Weights of a small transformer language model.
Architecture: no biases in attention or MLP, untied embeddings, normalized queries and keys.
Each number is 128 + 24 x the weight over its row's rms, rounded and kept within 0 to 255. Layers, rows and columns count from 0. Numbers have three digits each. The size before them is the row's rms in percent of the matrix's.

# layer 10 MLP up, 640x160, rms 0.0961, rows 39-65, columns 0-79
099:108163104129141127089081141102156107150125148137139178120151144097087162134149135147155114106185111150142104123113146159150126119119130121100156112171152147133165144178096115132158114127129150146119115125125155115175078124087161170124147101
094:138131116118089130123115103136092167136145155133171133100111142119122163089146118117074124092121136126176123159145151119169096090133102102144145114149137108126104146162154087124122124173097136134138127120087114153136144129119162150139180144
100:123117130134098133150115129150112126074110163160128124109134132132104134110117167158096110162112136145093134111141116115168099108124126087104134153117116098104111119097102148162143087180130162127096152143089112167138128121101120106128142132
101:138103103129141106129134135127136122122108109173122132110161177138117120098156082105137133155156129123171071106108191148154127108124128138102110108163136122151119116169135142133146086092151145129098113129137091120150148132097145096121107121
098:171130190143163163145130114118150140167118103118135133166098116116123178096143172173122115124072160156123137151093109145140130145135131131157140110140105142116111096135106123159136106121146166156125147099136128174114150077094119106141133106
098:130124106124127101103142088157138145127123132115162133141150128118192121105113146142101144106122115115156099109117165043144162129176144102117129150161204104126148137102103086100114140120118110138131120117162156127101114140121108132085100169
101:172098152096142129145108140144103116142139144122134134114113140135100140127148149100174130116118150148139098125069137129094111117084160106130130081158102132105113093127134124151144083125117158151146124123137145107117133150109144126094136141
100:108181121149110164137108120093134092156114160150087133125103155112114115122151153120137132130147102144101124145154128098148113154087134153103160118149117134113127117093139164127103142097139152101129094160173131099080118111135105152140138139
097:123117143078172109135160137158153120129133151207082172179119147095126123131115144142107123107095116097183131118103134133138089132127153087104174109109166110139118121138098141125139152164162107153116080129137095150107147102142115131141105148
099:084154121130142148151125158154108111107120123145136114189118086096122143116171150126131095128088137126123129118130162108128113193107120100106105151166125118165091132105130135108133160173156113143120160138134091133128117140159093166080144131
100:139157126150139153126088149105149192122128166126120072151111112100175162117122168121119129165147146113129127143127096112107152152116124102113113167102128124103193109099131088106137164123120167127080142109147117094132138140107082161138124097
098:097132141153151177091121088100089145117129091144119118130111108093161146111119110157103107125115132095131147091100145146112147101141146135078144179126114138132137155126131155122084136119138140160130154105136135127164159094151124142166134154
104:126130123146132124125087123149151158131124137116115085163095140147175113107142100156156147108144120136124143142120092122115117173091145136155174111100157141144135114105120116087160098119142149137104109121126071090159118124118100173152158113
095:107110176172095128124107141127143099116118146111128128134150142084140149075118120102122129158106124153120127117135113126098144086138127139171118129120172085126178173118102120138081124115129136132149183129149119126091142153103127138157117140
099:097120105128150110126137138123153101156093193133091133157084115142145090111135154158119160138148130108090127095131140130108154121116111153118170116079140144097115143140131136113138138157159150146130172125111118161115115110113162130098152142
100:138149141146114080150135109116136110125138084151130121100134127167134111173079111125122119095130142105136127160159150112188180096127142116090115101106128128135147114130095108119131114120113137125083141140160131176160117100080174156165144166
106:135162123177137133163081164134129113127105119121106088128148117116103133145137153135147122130178096088115125163129109122123075120134131170141093115164122121143136171142156092127134169154092105142144101119133128117093135085131129076143128118
101:143141114090096109155138103142098151109128106141142115116145175114144141121112135139137156070137109108167142125112124106150168142167107096133119107134136127135148168138107094102151140147126128147126133137101159099083174105113084161131169120
097:122110094128102129114096109095074130127133110109114161149151101133167131121102099118125146119092145112132129076163118128097145121112101101144124141130141190147133108170129141138102103115132144130149158124167093125106145162153111163139122128
101:097173159139115112117099156146133122163131150119157133129157173120077141133122130143107120122163134090101132118132149143111121143136096119119098102114110184164070118154124123106103079111121083127132114138115171144150134128114110126097125111
102:134167105129104134109133143144094092126151152170124114189066098152095137106143127159134131124154121134155140137153104146125168138125092121121100139133142154085125137127163116118171153111102137092103103121098173155136077140101159160148100119
099:145141120116112114138154174130116107109152154136171150122159127136130082141142151100162129179145141109127118114082078126138103130146161135137127143147140123163157106117172153138111129089136117098137135128095146166168091151103122173161101111
103:099154122114123114132171106088132094164126145111148133120113149100137147162125105160148098098136093136189126098124117155081109165137122099145130121168110111169112112121093131146161103178153158116110139153105105122176135148159084147131102085
093:134060118153108094132143172141131122115121127160098129124114095150103133083169132179174127189126134114087139157175139108118144144164138115117103126090148176146147123120148123113136133132110124191105131127092151145099152052111131136098131134
104:099154168140117135102151133135075118133134131124126162116119136070138093136119152107090135176147121145133092116161142113161139128173125185151151146106136077138200141175147098095108137127108131106151098131090086135139101138121122113094154125
103:108110131127125149085110122132135173149136139132138170101128125095118118121152131105132104118103137133150100100128132149144144088166113125181142137177205118122135128098151128134081114114117121094086141150116086138132133142151138106104080163
094:067129109160162129155134147143153141126134106126094153138065126155105166117123119141117160144099126127125156147126118104122120087112137141113140110058107097110114097160126121155104124119111084125138168123091134078116159120122111139087132128
# layer 10 MLP down (transposed), 640x160, rms 0.0894, rows 39-65, columns 0-79
106:143113099127139146117184147126172151133135144116139127132115143141121146163104100090151083131166140134138130138136092113155122108142125124149129124106067115127109086131137112113148075099114130129144145034162089124144136157145171151157085118
092:127127106081111129116103155130128120126109156154122110099113133155112116177143055131097186136133147117141110166157162124109112156109130107155144123128139119082087114096089123096179107133111149125167116143122134128141131158166133092143142146
104:144146122107148109102099169121134124144134135140114115132105082151084150107147108134147138138128099127142150137160121084130123150143137149125136131158103168138116098161142155119102134144122114144098125037117135093126123125131073150128127123
105:114126119103151117131160135122160133154093128126132118104103138113133110015145124089130117131133148120125129141140125150110134133138126158127143172151149083145112138141127099129147128111179127143107142086148084118123116109139137168133149111
099:111078105139111094132146139149130120148153054118138152133124125119161117092115156135127156136151098111118130108150136112148146123080158100117098149138169112155130110169148115139122117131145133124108145194130111122112110105134124125105152130
099:160133133152132150124131128154138163152089148088106127099151160145126178208117143100126157149153179169103096168140126142127114115092116153147091118108145097112126112131138124116114150150106088131111116078133102142130081121146121116128107117
105:111106105137070131122149103160116112131124134090161140106152134156099125196144091117124164093099122115079112136109155156126152155125144098086112151086120154093133131134138091132094136101137115126132131159117110139119119152135153153131122131
094:130149096114114162143085125131129128140118123138118078109125098148125097130143142098125148107131134147121119148123106128130152118109107129129114139094075114121131131104141181136153134120146135132182126203127108128102101131098124188140071150
098:100110112149140125165138105093111148106170145120122168099152112156155100116102113127140130136155094144148138139110126110135113087135131141138123144124183155117146148152142154113140129117082187180143122156147143136175141107108102154095094170
099:094138089124110135168151143099130116100115108124127132123132095156132086119139111137164159131102144115137155134155121138119179123132178110144123128110125126090103140074079166156133118101116143151164123151153100149118177101125134115127130155
096:078107141131133173135082106108098176136130157096102134135115157134145125134140137097125127132117064179176133101104141172112119088121128165129066127150132104133144089120141138134113102105116132137132126172139098142172102129156133149110175120
101:131124128100160110146135152157158093123143173158142124156135137168155051158111106180130127100143116123125142144139132080134153147121137120129116129165141112114110104131130136082155105155116123140090115141117120103143117126150114157107092157
107:081103114073125099114077142108174147131107148133128097080139148158131170160121152108143104169142121094123119143133142141132127127156125150133118152111115186086098131119104107130095079125159156136135123060134100137137095095112112131160194156
093:103113145140120150120178146146108099120131160111154135148130096048142130071118132121139120131137082113120109115110091124149143129127117150113098159197128087156128130127115119137098117159139126134126120179110152142137128158111133124124149151
097:176123152139133090149156137108138126100166142108132160156165152102123127180098117111075150142132099137138137153124100149097129124134106126113122156109111137130127131138136115143146127090149111111112147049116139146150187137090121092133159099
098:130147113131193140110128104103134127104094145102121146150143110119136150095137139133087141098130112111143105080116066146131165146126148112129134140129123130112186133093121157157124146117128097112154148060103150113125096102094123100142102124
107:097164143145089134109097135130161115128142134126106109118106135128145128163141171150135132134143167155094084150145122153122134108148094154115098136153159139141134131140121122175088132118145127122136158000152161127118111162102109147128169091
100:108173146145097118127120133154154138111105088188130122130110132124129120088083060114128138154119140117093104115156130072102157141159143094145145140107118126134191168140162091136129158120140136103138166147111103131094123131108148128150126124
095:135129096109094179117159101150111145154149125157129103117162090100131098134117105095118118122125131112136160139133135125103111132118121129190162144100133109148125104104115129126162128109120136126184098134159153117082174139081124120098060114
096:122128131173135140113148134096115174117112097140110153141155124118152100143119116164111166117147148154100142128130114129119099145111134171151178154095153150120132138123184128138159127132116127115157089055125096131134186116134121135137099128
101:179150157100133105148075135127107108151114124088137113097154103124148083179098087132101135095131122136143125099106141129093136100102131169125119129104143107127099125121138129129118083099165155118102098097170123102114119113140122122141096139
100:140132114130151139125156111102138118103131132126112134108148146122116138172116128144102150105166066125125128142117155137149143115154104115103129072103165141089146115173121130116090117145121109149141154150150109083140144074073138116109143107
104:121141091109104103125095142118134123119109072112099142085141118100136144180125144114081139151121111144121115128106132145114163138110133143121131103171150138121127149106115121073094122080151144098104068093131167153090135102123100111168133144
088:107147142114158144127136160125146103154126171114150173123132185139148160153147095148137112129099200126131125134117159127140108106088143111107169111164082147114127121122139085126153143127108120115137142079072106101065121154125057127120144140
107:099162135125106097120135161111120098100166115105128152135131131107165108093125128139110133092147082103081141167103152120147160126125142124147148107131109136115126155160124161130133107117112163168146158159137127096120130109125123100103167119
107:137130117157130092150060129155151122142118109138114143105111125119136142131121092125114106153130137114127141145139119123167122108153144145129115100131167107100138160121199108157100114126105110097109124165116125108143116131124127163150113149
097:131144117106132128126140114133106133084136130092110143101142117132119083099143146162145089119097098138118134117139111129116148144109129151108091160165103133131130210154128132131116118150137129109109149193139146143148070129102127112150121150
# layer 10 MLP gate, 640x160, rms 0.1, rows 40-66, columns 0-79
093:161099157133084140131080160122159106099105109099089114140130115142124083137117130135140121149113142168107154116138106095118188100169122102126129115136159107122133126118125135076186113062144120135094123115136139102098165147166178137133144108
101:120162133124125126111128098133128166131113109132101107128145173140129103120143104131125119119113134126134135166096169146121142157157091135186097136136145135095130139151201118116091140113139150109146126111127086166162132168138164136123074096
104:152136128134149109100110082166115119104178112151124121147156148120133114121173119113106132148107140113111126139155158107163156118130124087184170076150110157129133096110141118103131108144114132106128114125105095113108106161135125088160137151
098:138150180106129120134148148123181146124119095119093121132143117112173106120134099141123116093136154167136161168138156149116108129105106116181156150131077148168104141115149136137146116104124142104178093156143104124104165066144151162101122131
103:091100152128105156120129134126171147095149114137160136134097147142117145142135141107140121139077161123153137168153143117160176119077122144167116102119115152124117103128089122109089083116148116102128169094135148108124162173114122130095128098
099:131158149130096147128098083166105122146091147117109157116108192113114120138110146151136127130106150135169157116142157128137140137134109121145137116136168120111131108115126119066142094119161153145130106135106160123111132109115137097087139088
100:116147136164087187162144101111137110141106141108139127078101151137103108131183155096139087089132130111097133113138126114173120135099163109144136154123130129075086125119137156133117115116112102112112110124123163099105128156147107147162129164
097:170137171135096109101141112136134124103121146132110127176109124091132171140154110089180115163165134185147111170112129129103117093171184108133112098121122132150141128094136089107137118091118113145137134105139134137127107124164135118137111145
101:170141092094159138138124134091132125171110109181113141128120125146094141147154093128139116127146130097139141146108112157120140110088127134139159148146156119068128103105155136126144141126101147106139091119154133158122171128160081117137136151
100:162104132165151112119143143164119102103125129147126136147078106129167128120106135153093162172126157107145121173117151115111156158127114131126155101092100154135114127127116121146113190118132164129075122101140125092132113092177117083144136130
106:127161124086132155096101102132109166122132103093127149145133115151114108163140123148125117094106120095112104164132122118158139145134172133124120092099126104152150123095103164126096158103172189142087142143158123141166091162130139159116132099
104:108145097159113122151126074081172120128145206146070138096134115125145179146126125104152134148152119089124120194156141139167134143148109108133125122168137139153134161126123134128120088108112113116121126145121137107148112122077081142148106151
093:110136194106141133130142128131150109161131148142138144138132135091169129114085193066113158154150106086093129119114106167167130078104096171166120131097146107150124150130091125126102111112122153118139160113114117151092130119138122154140134123
097:165148118107115112138128090120123131122131111116160109093133126097136154123109166147095146135134114132150192139147122131123093114140112178164118159119128117168134151131147145119133157103108121106125133132156147134147132134116070150154143129
097:103132120091169143105110143116145104135143136107114087165135144159147133130128095140131141149122150108149127108108121111108117093154121144133118164144118112141121161093133097128139176123131135192133108125153102096129111148135123146111112122
108:184100124172143131143124114162108126105086141097144161125102106135117126148101105139151104135096122109168131166127145181156194113111129115085098116116165108136130052111121122155146154123140161156116143119107095126157152148114126121157125141
102:175118140103083121160130130081169172130126154147133102149116141117095142127114114111126173134131112145131153145141131140110137148140135124108152102138133191102166146146124127138128131111138094107122121104074085085121127154131102134128162139
096:149121148123117126136097138159126147142119132113113125156129118167158133144156072080169077132127086087117090148118103131121084157119153154155121104129094138153159134122174149100119146128128142111123159096130146136123150140093122128118124131
109:141135114123129133140103120124133186111125119121123138117130091141136139087129166119120120112108136134153118150146136153118076086146121146114130141122158095103181097134146115113153163080110134132088142094095170151129145090163096103143179156
105:186132119133115153168105109091096119152149122118147112121118128150135157112150144127084140137100127158153107116171171092114156155092136120183112131151149113114137134114136113146130094120158134123117084123101137118155133122179147136117088106
100:126142148131129154165142120117130150156101142119141128145131139124119117138139175139136159119115124144111108123117066137125159129143139083147128136136153162144115127117104154102132121121145153119109139146151154133175118176186151122139126137
105:178137151087131137152132144143130140120160084120141151109120127145153142131136092123141140129124159138116131125156101109140176134117134173154164090151126141123147132104109087180150104107124142125107114093159130161146147126115153086085153152
096:151156143138133159083130095140136135141138138115138128144105120096115099137127118122137098171165129127135135096103126121123152096122132113150152094135153104146109154168122119105139107137089105056154100121130125100176130171155140124162117138
106:083141159134103123137140192180135116137103131117093107138145118119087161148117153082095148134148125151174138169139098108148129120143108153105152121107105142140153188156114129094113100075142082122066147099123141146126112139156127115150137104
107:152105116114159107116146107142151146120154154172137126124080115144134151145130139135173130126083160148144107169122119087164116151145139174147154083135128119113153097076120140135133100128135091127175156121097151144087104126093087125115177172
097:103143140168140104108120147159143150110176119103098115137072162162136115139130093098102174136107148106138144133107071111150115086108176146123140112091120093120115081114100142127123117113146122136139141118139121133144146146117107109135164093
103:153160114144143127150082136136143119146157150151083178115103117108135164123131141105133109124140112120077103135088150170140178128146136169129137168144149102101113129082086126177077107104142117142116117136122140183141109141128146113141119159